Each number is 128 + 32 x the weight over its row's rms, rounded and kept within 0 to 255. Layers, rows and columns count from 0. Numbers have three digits each. The size before them is the row's rms in percent of the matrix's.

# v: layer 6 attention value, 384x384, rms 0.0597, rows 248-255, columns 256-383
# o: layer 6 attention output (transposed), 384x384, rms 0.0602, rows 248-255, columns 256-383
# q: layer 6 attention query, 384x384, rms 0.0408, rows 256-300, columns 256-383
# k: layer 6 attention key, 384x384, rms 0.0399, rows 256-299, columns 256-383
v248 086:102089192095134131177155155136082160111154149173105101121142092158164075100129103175179153115180139166144118107128121165131166094116136081113121117090120143175146103146105113102076134154153153180078165197174106059102106095145135130189148165153118124110072127115151103141117129114125108116100127100106179097091105121143166172106116139108175080092106135100125188171100160110108131134101
o248 077:088113102096201129099092138081099169154140138148054090130121065160158070107076120100152137106170146157147106123143130188139119154097135099104098098148124167101131132127122181091063161160150087138097115149146137096163152120103118104143095134089105125147142172092165130137101099176107090119139176104086175146092124129120109140142145122143165066099153148152093144139093126105146139116120
v249 090:140143168062123119096110124140130206110112155115103185147077134104110122134121128084082158167173179136164135195143147154118065077149212214131103147110082131161155099145170149103104133125116135151088180119128139124130109097111172137154189161111123143162114147121127152132102133110153138113123104138152119115146149100114112062153126183138051160092166103172083167107167108179122108147125
o249 079:123166101123098065063097166077100140152129137103140131142120090132149149157091099048144124124164141169114066115146156165144089075077148198149109158165109118102155087107153162165150130109171107145125171100098168110063134117082087094081190157086133110165190161118131083158071091103165153132118141131098161082179193101126152072164124109141079159107087070139159082159152136190093128073104
v250 086:094102114146095108139131107063111138110119133104131066150150102104192153159126181146127093162098089118106149136116175075140176110094125110149152140120119150146115101197128136090104129108151148165149176111110146153163139055111041093143148138172099160131097171154097112123103066127094068145166162065140119147092085095090147117097138172124098105180121050108109163118135099094127182116120
o250 079:047089122112142188150113109165091114049114193172109133111102154107158063103161149118116160122118141085122138136095126113165137138126121180175112181121162111167125166195139176105127147130171161182109095084090151111148119118166093059147192107134133149085099131104146190146122168146078136061095100060143143158119091141078134136169126122128075113143162038162152153156148132195131122143127
v251 084:132159079110147131166157124071181134114136127121125130099061123156180138150109137192120081120136146077061132098142131049176068171138186057125092079202087075106134137121092170136135173152118154103096075057171143106091189144107111109160131120112070122168164064126177120160174127138155127159167128154144110172154066173129119094120118124076103126200148132100134169103171112094070100121145
o251 078:086131113117164157081146124116160153138115157094154143140113142160142171125119195168149157169132105070108131101050166081137104093192176055114091131120114133067169155097128081147110110154133085092086094115126177121100114149156146134106071083060139112082182140089183136131143137133154116084118165084148067156107130151079146100126165108128103131145086174091089146116143131079119071116171
v252 095:111140147085137127107105071091153101137147096095183141106166112121091129100125129148156162080182097138111137145144115119125134140123188164084145103147126109175101140144168121128149084119125163132087106126087138124147156166138133130129113155144130096126122098156181144125071168074128194123099075183159122149092095160113134037107139134121124160119133074123088157112101038213152138181088
o252 081:185168133139107069131059092084142127104165169105197127112093064156118143121117124131164170113114122151122090179095193156155151138101163090141086199148131121110156125142116097138139174129110111113185100116108219164161179108098079106064124118193141121094155169140097087174115131172145092108162115178122131181062167111162205102150119120116195127160131078121155086181087074132126110061171
v253 083:127117107071127089121122111131090200094057131157180106168110144114117088114113105123084146120169216139142198078125115147109118117135122158082108162052169110102147095133161205079120117060159130117173172078121111152168095105085165120086116126094140095154163093111117110107124139089136171111163156111215162138107062152101130106124172105150134117146118104143134142159161163131145201185074
o253 074:191147139151089108099120125150143111097127163103089131146112088175158124092153120112103159100126200109111140126136140152181122122130110150096117134116148102109119117125178167102116141111138125137148098093100077113079126112111146100110162141059063108127093121127111058129116183116128148110148104138141122160114120137154160097061142190165114171096107129141129162142137106212161121156120
v254 087:170158109111136135078149147048122121092081129146135174115106086106077183108161123108159072145162117120135135127150149128126179147169133149086134099103127132160075075097169067132143154146141174066080121123209164079167108128153128162205163139092132128108105122142138100186140092185111103119147102147099171128165109145083114166119132046173134079113134076185168138148162128102127077136134
o254 079:166144106143161151097127148054131126150111172136169120144087123137074173154175139098161152181139163105181150176102174156143158122109144101080143156142101129145148126120146116144116098198165115091080155122157101161179088165109112148127129096079146111019118112158133129170142116180102194121159099121112123100079146106054144123129180156134163155060179076129124149148148137090114105108145
v255 085:100139145155135093158154102137168120145156121129095130093143160146140119187129183125107188092131182113168104085153133125133132124064115101132138166114124128121115097131151085131115137172140103115145157118137113106180156167162133180142142151105110096124176113185162129121164125154156120092172091083045143115138075126141149153132118192102149149077140133096113153162080146096132118140119
o255 081:113120138052125110163171154164128126172134079146040136084139204152108118123132184108110169143112165128153149101182120113156187124158178132149137097159070129116132093083125117114090110158123110120100106147183084112157130162218080178196130122140126174113163115180208115082124125091115162153077150104077139122128111169147108170115102161106087154113155086192151125128122170091078114145111
q256 054:132107122083083142110152185057181141122100168140142130137173132154120151116159145140049126229053184120130120164148166093103151157148095147159114156107138116092126110105128093132111131160163192122107112140093158113108192158155115100094124145096122194170097115124129122099145124102097134136121105136167142169077100086117091117156172132096103127187094137091135133157125133164116182167111
k256 061:195117150158209156159110119140047142081085111093122088137154067104099109155128083126159127184183120188075086074165076151163115148131152125152120131109123142105152132162121153177109183196066073166105120121161110099111044106079119118128140156141142047138144138084115123164127138153123170115193121080152124151114117076111108137128159068129121114045169119144137095077135125106090094129146
q257 061:113097102106084179177119174104147091109096135106106093106129170158144120154157177135008144196129190098133147081138133164095160142138061127147107103130169143158119131119120132151117152078150155077044102204095119105103093099104094118051141136164154161145141134134125091150097153134136182180128124166084150171145113090118134129162100154077107146126065129103099160148088147178178151146141
k257 064:202109057144098153171131123111093101138142057138185108131140069162150090125134099091117094120142134123118126112153095101148104153125110101149151120121061120144108132131078176140129138190110101092169111121173127069124117122173090085190128074117110141131127116122114140154114127134098100173171186130109156140104137096110112106079192157107101147136143098150132098108130050171094123106160
q258 062:139172132148118113119091115143137150113191127088163112112123122163085116114084190080112116118135120143113154139082150044152176069146140123143079137101104115154117027145180117116172159103138141132111090112132147083146118108100189103108129129108104142099158131203114160156225092121134149126155096136092114195122113146144122111112106144113047109085133196139198092084115115098163114079129
k258 064:068173171102138136104107108103163138099088111159143150119165130121111168177114151181147107131116118107129088089088130182120073114123175154127169197151152120122118238134059138146085088080166164111141167132126142149117156063129140134114158066097068055144108146125105073071064139134160128096065107133157158171162114103164091075159158105130097144142079178123112114188151135103093152161131
q259 056:113162108124158098082111061119130158100144143092134092141112135129154121124080111082068136053080125137127140158069156096135138166151109122167100138105148151123091112097123083135141181073188094074109106091194139082196121109147140110123128096065113137106170140178143155121200125122100142194129085118068111199080142126125133111167158159147142121106156119074153113088143121124157091094148
k259 065:110181104092157153119096182107178124127100167126184153138197139136164131145120157168090110162112184100079128122113135150065147140106156182125092136171164134188118133168112132129180104090085141160126216138114156162113165077186148118177182101184131132134122125145123133141112163129144069070097124112150183106167151093172112126139126061102071148060179135116106124180123111048088140179109
q260 061:121146104135162139134150127187094111121126175088126147092101098094093139125157099137154104154129095110144121097137126163157047162071107090101156109127109165151151116156132112115103082154082068101144129139088119121130101162154080094217164171132133075140108112174126154104089128131131037101132115173144102059132076171159141156109121124138190133154133187151099153137115177146132114111115
k260 068:181062063141128138136110110132104125110125150112140075094097111244159127136198106084092195156179135172149199143188169134100136147148116094197132128142130131107146168095048117152103130128110165086180124141127045122136092142103172135106073160075128170123146087115140055092125118098097187200095126082081071134137138095089113095096117099124138137171080114115146092069171071171146164117156
q261 064:140217172092118104104097077137100107153195104126143092170124071177114094110121126119129101148147104127120076153132192075085171120131101124089099116171113132135119080165104169130146131149160101157222106112172105129177156158177188175200125076097121193100095118156153145130140155127175093119108103148148152132114137130105095068102152151090122153143188180142144098168144146105147119103110
k261 069:165117122129200102085114166129152157172130119123162126116076159162169078065165134121087152074124113159178117086146127154154147102113068140135117129128096092095156088121179124130127078192110076189053078146190149124123089144124148104126169123145182158078175124112108139079146124108156133092099149113097101120155208126152161153122134119160137126138104182094106071075127147060187037147105
q262 066:165086099191071143086139112084138095078088147103108125132112218095136119118132103160115165157120128109166120102151102154120158210148107192132143100124192115122127141121097107165121140130101127117073149154114142123083099107076103123030119133119122130127184158099099088113125148153128203162086140136121104137113129145139128200154141139116111107129065099065083190072157120148124122140165
k262 067:148128184145085150172159099105154133090117136104130138090181155121115202140122156111102103149111120163113156105123091134130108158150205113146087102081161125165129123178089126092159133086138079116162164128116162113082175168143134115161078073146149129195110132175139096127123173168074104146141111097135143067135098135108133097140105144075170176099151093150176155151121117118085163089137
q263 069:092157126073130129109148123134188156134157153104109118139144082201170115118170205137066101139115176166050152167109148097085094076154108125100111156138169110136077153170131102106127114156140138163158100124099101131155115167184137172141097120125123111064130150171134150141168104151176112126196145131159143144084118126136126092136154112150104121164136156117126108138135124144166079158111
k263 068:136054117062110160163090094128077149110161120067107121121177171070094096110086070080142165130105111080120128071123163126124130114187133155201121141166099138115137136123136113153150121142131100155094120129167160112145130094141163065105133132060113133132143109076142116096136141112116101139088176106166169148146144135054081139190168079140112107146121061070131140032146155129097137175140
q264 082:165133088155033130059089136106175154108072132089099078138072193114149146119133178087083157137094110110086130112104135101151199179098120202140126148147099116131089158129107109145190151096153142150049089173123205105132087146163137122112103098110154175094164089118141077138121108127151195130143151119104131146124128131130122115127203097139110091152046176069124126082147087144100091174130
k264 073:070116159088143135169186121131209099136151138162165177104190103212182105103125142124095144143105148120159129103112120124094086100144138064134171111092114077140173125094145125101139096121109129146122110123106143098136134117172144131142163200154141145196143179208148138065103108102110096201124108162131105145119168116121155089136180175128155149122124165111152118113096160103131077071143
q265 073:103166127164120150140177131155129139099153151090126110112107121136153143101126135098149100096064109137141097128157133107110112085151145146092141146147114151090103151137075097163153110126086093120162058147078120119126111192156172141151111146090176130112093129122183104170062055095153165137140132099170133124135126055130108131080157106151175136160069162168192058122125113145148127146168
k265 084:126095106137131151161129125108116055148115084167142182129053126147122063089215124114177155129193167133098150114149110108179099107062082111144112097122067090101163132084131111175101073130151156126163141120106129094124112093132134203129152183087139096156114117170142172087114155134142129134138110120090070115125142112130137094136116123163107134120113193122133148134157095163132122081144
q266 079:130119149090188110191119146128076116183161082145176142163138056145105123193114113134150094119147156151154136158120123132089141094115163064113163111157099091104132074138162095120074173128109135144161185080156100115134148083134112142179135080120098108084118158153090158128115105129160091085131056145124192095171114127186128131150108167122141113139205107144150140158146137118174129120088
k266 074:128104143096139183185201118151089138085163138160131126173069144158108118116129160050132070085126118114088137149142153099163122143178127097151070106110097101184107115094136155090146132196155083125123111196162173160105191133155145168199131084119096152123169068075155160106131144191127102097185168127108124110082172150131086084084188136129158145159188098129131102108137159162094099095169
q267 067:126131113185096125113153140118143137114076137116118170104066179131148159100118090142090168120153116132168143112146073174130173147043088061184085119105079145079185088122095154107128141112133163140140141138092102138172105116132088118102168178165201121127083139154104109113087173151139165155127124125164112137161150180144092135074142098123123086159088158129075138160137107099116160138172
k267 076:095140143073104178172081163157122159130138126124124152149168171206087134126101100156167088104078102116107138116123136195100141163128174158122136136116126164180108163096120136057126199098157147130078103107139141189107099083157128126135109088157092120156169148176138175093130125129092035113113157073143175189139116128134121147143169105086161151155188069164124177133095142073125117117127
q268 072:156150107138176186172132103142077197137128098143140130147129129069116088194092131157151113130116200158091157168087150128124074125158093143120135105163094161137141064129084122138151185134139090111153095080129095139067089153122183137203097086148141132098144138085072157137086107132100049136101141146105171120169137113150117147170131142181129101085143124119135132100155125140104093104168
k268 078:200107144137115134172146126123121123131144097126147121100055095188129124196121121123136153086157129100148129134151104125217136121149166129172155076077148164154139135116151103130122124089130151139146136138212135137138168088123092181173101134097129159103127142090192174096072143209164095125161146163130100097098135178119096090141090151149096120186103160127126163183155145132125115119160
q269 077:147107134183073159107151112203121116115120136091149131116059177097137154133116159186172088110137081089109077096094101150146160174171138102121123109089136150157153158059130130218109128081089123129129100145133131118088074088142085163103100170145117090129118150101166073125091149145151189180158104125110107119089202070135159210155110022086096120135126114108148172130117098143071120121144
k269 091:123198141133098095106140147114132169096135118131141117071162174138155097130152126096158160081172143144109110107104115176147079095100155086141075108123092085134158084126133146114179151165114106165098112101134129151140126225131095057123119125131126148181124196161127164108146197122144089077130148167173078151168148130129116128064096116085146099134198144126100103197093117172163119137106
q270 090:134121122143083093117150055094170154114121112106113058102113132117170105145133159118121168182090095136081106116166126112129147139166092160076144156162094140106104173091124093167112111061118122145098112186136184092163124138193124100139108080123146080118197082088107064112143086102114160155161141100144136134080121127162136176132085069097134101089137201116180095145097133117078117117096
k270 084:083121150090132145084159161135170104082078079149086065125098129057158063123149121128120189101132158111110168088125161100083125080177081173170164125116159080116147124151098136138167123156083118148147122112126146068139169195167124054093124188139160104131124161113083123199161191129146150175124095086175158120180127139123164149091133090085162105106153130127124117099181159131118172159122
q271 104:097103113124202128203165070141166097116138121096174138123118072120087132045137137195094071144110080133184148196110082147086099132118092083146083137121159140115104141110149086114127175183095098079177054061133070128156120083107155103099095141106112101176128146182138144144112103084144111072122124144134141147168105149090168111149072083110118134086130085138162147166153132134118116138119
k271 107:126134098154171133148094096166086150097180165098104094154084098092088136142134118120139070133120164145162061105146101142072161166137118108083120170096139116170092134171152104089116146090119081124144172103155064180075137081118143130087151090160183119095117103096119079184132055143077120091158113063094122091143153103105124152159063116106149115156119150154133139108161109124092126207146
q272 109:145155120137072104116083107118103145152130133052131152094104123077100145069184172145159173160146136125175126160079135168095171155123141140143125180134115140101092099106168125106148103135126152111152126177116122125129107060126112060073162158118106138110164094128111097149145177137182142130115167077157144130206138107136201120123042133148111144191048158101108104037233171113121087115106
k272 101:116130089119091161096123134136167176115106183134159145126118140073110124108113146119160161113082111079095129104110141160128081157103143162111062100152139069144120133123096128122141132142148184147084073112100083107105088125139179102062080151143159137186118217151097108177134187135142188140084114116161144100166132132120135160090129154088167134107117133198117143152110109100102161134070
q273 115:102090116088170141112111136190162077126095168132055138163087175197185110083226174045153114138173168145152158117127112081061145092130136124177136121135112151111148105111141109100145115177125148130143026067139120108124146158103167105159100171096175147142117115158124150136136119176156137157129045080179093121112171077078199128109187165110136049116115199090156158126137097129194160141153
k273 095:065153109120136105149157141130118115078163138178112090127158123172170090060174129148072172179149133145123145153130136125078152035178128063111140123113185126060092115158023120157101077171184104132079048077128107090139120149141070151125085183145146170146152105162100153141121207103153151158126075118117167115134075147048127146068117136063141123102106175153124185130111125170152183107108
q274 106:115164158158084173111177133143149187137094128123118105089109165143127109122100163157124118047128141069098110117078110177110107083101105108144143070079182089130151144169118124130041146157132081086130133194139136164131120203091119160073129111111091188089112138069072145143140164142126157077088140121140147132159133182183131138123130121103118153123128133129096115126124044111172150118092
k274 104:106136110125135139134149109146170139073091149182057116167132171141103130142146153107171185161086100125146144117075145163095153093144161074095140124095180141105128112145116108136131076073152120134096088171080104124131083130187111097147129129182121155094104086117122124121136111102124143129166179073126083118140143131166133099157124115141176107108115124119126109150118119152156097139081
q275 113:096063158156160119189122137070130148162068116102105051179085153183149076159116129171178163121146158129083125163164133127125142102110111142164118119099128128131166177147149127126118089144078137096086130174113133203107116083090142090092110123078146110072169122148117083133078161088133227108092103164134195120127073178119148112162119115139131167138108131166116104169135099127157172142118
k275 112:058116121137151095138083151154152165153117100132136127173221098173159183117139187150135150083153114062123145198176179144093149146191099142177117141105115162121121109137137131104102134096140122144142132141156141109110104107083111163051108130127154108109131132157184093102132139112110101101068073138156105088162119114143149156160123138150173150123102155134100083119142135113143114092088
q276 105:125207154070182201127152166171147154093111097163144094126153090132136097137065158092235143115098135131139095149114165121065129113111107105115111098107156090111112181124129091141168116137123105123154157118094161171088198109147101096111073112118128078134141092177115084145119166097127130106097163144096170048058117141092168141096132160147121156110083217114086080172140135133146150123089
k276 119:139185087116133112130117151111133172125086075068144052167104126091140113176091089136159158155167120142105125083145144130084169109104120120139117132108144123174132151192133089129120122150120079121157177083158114134130138088144148119149144157099117094089087147172096067119151173109101085133114153134113180034087085161088158117153105185143109125170127156063117065185142156171120094059068
q277 118:141102144104126113125109148143123203109122145105100101135183177146128113091111059083194140119117156171089134101082101130178104143126110151122149178107100103123187134091143107105096109145136076184134134142172135120151185107111166127138116140095146125051126124125143167174159181120058153178095148137161101170087115131095139147173126072161152110123128098158168156172181153138116090116149
k277 114:096168113108143111193067126183143144130172089162165122129124138106159093082085160110214118116182189144112098137139128150139120113132139173115131162106097119103156104141176123144159099112153103141125191122135158163148181135093129027094134162128131112089141135133167166168123209147134154136057161141121120120089102157129125115156101125147182110102096086119080098145131181101119097137134
q278 121:175058112107123172139116127146084134112134117169098127130137117108150143139150143041191082118102206141146129111142092142111160102109119139110141152133163160133137138193120139118126141128127065122094144111105097177109172101165161134156152143096134109151142164073117150156138120174106174129123103134127084158128124093181103139119138125064132125113064122165109129133109068127144063092138
k278 123:175161102134092137108110184102152145148156184151091102165103123164179098135144141097179194125180120142067148139083098148173204123131084122151134106137152104141147153172116117131125151125157109151114119051102116124096084112168130140119178135105083128139158115141100160158164099152115187115133077147102112131168170156167111106166153158096116157104062145174149119087135060129134096113096
q279 118:124096155128125143107151142116119087096124194151131173119052193172151095132145099088153139111117082105100159159105150113165153136144130133163098090134140112123142181105185066131139107157164155120122095149153123163041141146147123166139131120099136155110079186095157130128151140135151148135137083115140150057071125105095135165134162110071159093182173103186136152141112092100112162133164
k279 120:073122113100155132101128098161165110124086153181084144156085170085110126114128120115135127140122142141122144083089176137111124109154105122128121083108095105118160084106139074160118060158189091165130159148122100102095136079171121168128146117166142127099088199100196125094185196140111203162146113053135127122099161104093103086160181083086123074148116155125131142154177145114109125185135
q280 112:131227124107169195125165107126141141107086127100174162123180107164076147125075091134171151178132089120112121110105132122129114135097087144152072096115116166183078128106070147093146125095093112105117101118142113151134137119166116175123100105179152156132164176096105142114142130074113163141112122066162213128141169105109068154137155110133145111108132123099126162173129074117143086110120
k280 109:104198168136115116110135097145073186140192148181139156094185183158148173082122104083199155144088116076126147126138136088066163092130149144149119118136147124198203143159076146081141130160131059155108106080153090180178101116174159081158063146147147143100156111140159115131115158124147166136118091111160148114107129160143135178114136103168159153161177130158127102111107091166093129138078
q281 111:163100127148160098129140065140125129129174135108088126096087135090114141110147127148136088111092125092138115131168081078178166205158067150120119120163125113107119110095112131159117140090089114126159113098151129178104199166132185145139118097160141143128175107142200081184183141103117148095141142105141175125134094121086158141104114154077136118127127115193096179120141092069087178171129
k281 113:162106150127157112122105112125123133163086125170137084152107159135155168094135131130194115126110110134145170146132096191087142120141144106166150162094120120129146123099114156064143096084122080090135109113108148167181142094127121120126080116156158147136118094117131104163090080136144099178181209210135080177180114118102100152143076115138133115151148097065153119107171127129081116149138
q282 115:113124059151135127105150150087171131127113135101142163177165174148095072103148174140141093110097173127161126105058160141135143125147150125112158107119144213195105129151058138149121110102128130179104121121115110146122149131149113110152182084101186163159142132146104128103104148133147205153141145107116114165015114153071173139084142102155141139103153137094078174169097165073164176122081
k282 120:152139158080151165023130159127159193125166114134123118174180133174131106102121149129185161107144152084143091072123135119092165069168121160128153140121106164149090147137114129193128132130147115142177125115134139122132135171126136094080162131148116112166154120145135122129114148107105159185137115139147130151111140096065176190099163154145191151075150116113121179177109124102195140152096
q283 116:088070127157114140123095157123115100150100171082135131131159124148151174104143114152082166091103132117196197142150123154094145185133148167080114155136172115164092177107157167050114086099168128104120189127121162132107080088129145205197134112137111118101194137139092089146083107163115128093108181097155061115097132103188127139112107116117123143084141136170134175140145099083113140115085
k283 112:129155166114193111105089132090136094129105086067149104133185059153150126091152070150101110076136155128082167151160122076126133183134117151121108145118100115126119115081156120117128165099078159110074168133159123097094077099136132164085099137167093133123180113108089095120135063123153117124142086178157084078144086144179133147093137105132136101176229063166178107114106079145100211197173
q284 111:081119120183101098125058164133162133133157167186064131149143174144145163102123147210106164156153073121102118099127104107098163148154125071125132099101163130117118175124090108197107133147102169154118075105164121126082140143125090141177099108132127112112088188124170140090157140124094148140100139117081132132072094102088189148066184164161179145128096076136121174133166182142108100094172
k284 114:133117116140117135113130160227180153064140136120056141049139166101144096097114168117080105132117128123090116111119150101129158126168124067132113172113123158089149131179134086136098133148092153124101073143169120165111140215133090178199092108146152117105144174102116125131137171194111043178079150126148117131088118138033127120087151144128212153136125167102138184098143136103146159146136
q285 114:144121122131127146128152101111103198091155145124150123105172113177111185184109079113137104160096182078152183155152149137124166123157165138091155115211100096154105111133156137135109129143121114151119077174099076128150129154092122083097115117106121139132190148118160174186093137112160184150116109140112137153094158133105102100050142100125129188124127057200116112138140132111170129150196
k285 106:133122126093160124136062121100138140185137137132133114143178130090050146146127125124146097127106156063118093107121124116188107146149140170081106063097107097096138132139179127072122115133145058134112135119085157103122155110075154163112171115111161179085158071100129112059101117157119143175137084224112081206111162089131137097148086166146065128116118183109091080162183098129116090134124
q286 116:132146108153168040165183113082131203063124143139093134128104090078170138100162107095117067133117136098062080143097094152100123124087161099135102149158116107120105155165103083140084101117120088066129118173134165101166092203122091137127138127108087155064108130132146169111072069120162049160108125094071111184101175099146176193136116141125153122139108097135144083106115185158086146083121
k286 118:105125131143146117157118130108148141113140149122131108186085135086127170101151136091066044141129075108067160181116121135113124125104130065091168116103128164111071099080111130131069108097134130083103113197157201149081103119180143175155115153102129151052143095129143097044090025170119100091116124152070086119114080121129147115142125124174134190103150154119154081114138149128113132131115
q287 110:100066119138113140152110164145183205110102130130148132058167101110083154000088117124137126112131108143108147178137131117151140086115185141154088081129122164130118155112078127122137123172119163135131106169114103174123108148114111137132086153159098068140110130101170096197167122155139096160135087165170147098129135117068119131116134123132146122148082148206166120147123099179171137146124
k287 122:117121105157112181163176122180133151120082124111171149096165061174095146116150205138201172101122151147210159125123109132183143098095144120161085148108141112113201110123091122175139130130169162145148136103108145177118127084169202140148110068130137136096144122125162071165138181156121129109125188106133126200101105079133084073135127174121108116130139131108099104194114166110143082130142
q288 060:126146082106125139085111123049177149145147159099113117142120152128101158065076107081152101121118193152148133140077165085163163140090177142169123130152109099063108087114156135151140152079114090159142133120084129117142126173086184093182141102056131091111148125183107149110180110176124101131164102103148147145160107132148149106093160154122089110131136165117147112032093176176117182087149
k288 056:133141163121146138115133098114175132083122091116102128112150095093135102112106135140155157150153091152047115096167136116108101157091132136065144176146121128133170145126116055096133146071140118134101096168084148119110134094136084136108112113145112196151048086132161074111141118089154170110114134169159163162156159140142128089141122112114195161180087167186017079157098097126121115191137
q289 056:102180116067144178181100121127165121119157111139117156165182107100144121116130115116099127086138108124126114189076083123129098083129178134150099167158130062136177115131063145101087136134136112148139131118129119139144109133161152109176112134101166146100137130167118123153183115142158142081096109162070155118107129126186114104124177087163144110118169121133084058067135138142179128123184
k289 063:126175162119119170069159104132125158092134176134152108097068160114067181126052071174169098110101188123063136147142117116136169168085142166079125136094104103093090093134141067164113136105065142125109117097129162109095153044152166124138150120137065126174134153114157105092086123128122144149179076140191135139202162159082095161195130080072084175148111170096103152102116190085087162171098
q290 069:124155124105068084136130102123115131152192100169145134130107131090134122143158096128243131107140160173134097176121123118085135083114159084109085105137155109091136158128111161117103122128082122147192126094157056162198155119197135174165129080091154097121092150111163163108048152114116090107136134109199137091121132150114105091118175124134106113151132103115090108115123154115119147115096
k290 067:099136195101152111102075155135119206157094158124107154132110159168134143128127181101092186127122118108129144103137104131194178112111082134147173122140116135164144138142106156092113113146116164084058086156101222171122119115094131098145180143136137158078170119081119173119178159126150183069082080133117115114167155147119164119136072108129077123081139187076118118119098137077106095134114
q291 072:113164115101131150133147079171076162122154137124147150120062138119096141151138070122156121075156119144155114166137117099125118122111106093103092111139101099078136135139092156139103106154127138127245087099141065121171125130217162145161112101081134161110112129150153160126167121146187110111118111085133186121189152201115126073103165101097126137160170152142140094142131144207169183115094
k291 064:105133168120153111110078160147124200102126143122116146163116149121219106063135160120099172131052114114144169115121145163162132102103101176163124140121135063115180090057116140138120109126147136160080088161076176182112127157118113132133197166179155173083145082073141160178122135133095170164113102149090147127178167135167176129139085111198140151093114149079102116122118181044143085144117
q292 067:173128103150173137174114154111149109132116197123140137111159127065113151134172135104104121138110109102113145122135124181138111150152160134098137110143142198157079108089142087127178089096112183119058128193120147137047101094091092074040122167160164148167122141154117093140133121110078190115103131161128156160162141074185160174127098106163184175169125128097084157077128134121131079139048
k292 067:157117125155147214133134098107073144091136084148154162088155115157122159164123052138159132103161174097136146110113113030102125134136153132152174111110141127134125118115062129105102150143141071135130097081130111103161197101128152147161115126046135073145132106143143136116095105164177082133153177105138091125080131115125079127084116116083077102066148118124155151157128100194097152125180
q293 070:084147136142155131163199126112153127167114165139145162122096169128146169100128094168205149157161122095108139172180114129120058119083117069140156098154116139103151185126093129091062117144116167172220139181037117139145145183095107163113168180101132103154105099117163142074098154115102074139172091133150137084159150144112117141104096148141140171161180096151073160179082140194172202140080
k293 070:179089098165097111128154194150092079142126119105139047137084097057118128148184082121147074148186117187161168135171132141099128149137190176148155143140106086087115099146098123172124140121100141067180120107139060122098122168083126148091052098148139092149079138150123104180138133154097134164087105132123131106123070121100140135123096105104152134140147078153147119104157082166174101076122
q294 072:194211109112068094138090146108113129098154126145117093156163112118099077141127162078119155153094157117147117139114114075111187114125096195120096135130097155122117085155146139114191154120177115145081133109184155176134147117137165111118135060132158174125181101140105104181169100141182123134147169111143127200104121124123172116172184148082083097136085174080169056102164124092147093143178
k294 067:091123162124139100090102090117219187132125145147139116144128124196168122132144211124057200085087101109115100179078121119130155113106175112105128123137168094166182168093159140136150082109159158233059056081137193147106128087155153127181193169177131185100148111148139122056132090116128133150152136164080148123196117131156115102198164138160134118062158157152090117126136112118064062141099
q295 071:124148126110116122126148140136110164135140112160135121128154132164133131155204091189138108117196132080149138170132154187114084161149100055115159136158134112089099131148112130118093134174122125146191139179095105122147137176121135123157155175082096136112091179134119151113100090152119118099109110145114130100138164117109132098135091180101163237130164101150123107167115185156167185114096
k295 077:164091144173136149108126163093123105147105093100095126087080090113140120113149185118203112155164153163131089133097154118110088129120121149174098140127124109116093136072096127158106155148120086080153163149138101061058139163128087176113099116110130069140131130141090092154156137129055162149123110124135101073120087069144149156108116119118144065169129134150145078054146121171138144161143
q296 070:175196152101096129144093107153169111107156172124074100163157075182153092134134153091120142127135154121136139131106168111132108088136104121139145192136101161089101117173154089134190107104173107110133107119112149133120104144158141133162136105081104170072119124117108145147116081122179094086135139101153142134114126060131154066177161198097107145122089222134208046121113137117203083159149
k296 071:039072154125160094126069129108182192197122153179117159127087136108169102153124152117131164132201153146104145111109125145158146157134114158139117109107110116081111099089139095143178133127149176149153066107167202078125087119112095117121177145096197147138186101080152184124137150146123133123101094144147085149197198112149118093133159119157095095103134158160097086122124119168135160155100
q297 066:089102128085144091175075145154092073213117126110135152138110111106070150150120139136150147158146121113178152141133099143105122121139151087134120092173065125120125094121179098074160148120155127076145155083181215113054152113079110105145126108134157124075131147097088130191170118114133114113171179126092119107215098157154152127137067173072156171138146089123120133140129162163114165132085
k297 072:081176156154149108132162084142073189168139135147164121123082101156084134147111156132130135153120144141095173212094150108173134122103145144111124081114139159123084083169177128124125130118169113124124145072129096132133123157112139136172134188160144132129080142160108180082090185150076091107077123159093107116086168061105108067154116154110145165131123069193137121198118105111150149131112
q298 073:133110147143129171127133128074116137038155129153122107125210160066107076150073082175132142161226131129127103155124128164119105180095160106124132121125177124182121123052132114124090163094098164175173086127123122142136118102097096120106125168140104181183177158160136108126130179161169128130116134138093149142159141153137110162142136104106119136175154040122118152160102107156075124144119
k298 080:163169149151168080131115124122156184083132137131200132115136126091126156093063120133092070080063177098151125133147099128110123136147128155076129140167178146133150110125105155071121169127111102176101165129140090156129158116148111059153124070169159085088129149099096116133176137097085110065167131122214124143193121171114120152136153120122167132156122098112136144075114138094171107110143
q299 087:191141111137060151095120167130144083095080139128109105128085165117163139114120169096118152085092136108103149105108163083101169124157102180174136091125108110082135120167061156138192136145150102123106126148170153122119100118132137103117130095093162115082104098094115159161151119135125193165114080112117132148111151129136160108151152128130077066122041143090148143084172156135131110107148
k299 082:056091099122100146073084132091217168169096127091146178133115176168120126093095140106074146130102093138092126092072126138078099131110091179149187119160122144092125137036163155098177138153143157178115076111146161116162124081208138109087080124128149152157130170142124151111149134143090122115109184160196138149214091173075091170157124138171144090122148188066134190074144105098121130169117
q300 095:107066134141149139150115113148112095142093144136169134111169125076095139134115103146112124116137127122124174114068120163112099158140121109164101112075166122178120072121147096075137128163154070135108203071149136125121050058127159091093124127148090137157118175145112184143137153110105095147103100197109142164147103152151154145152117151122114160098132080140088174093147112095092114093149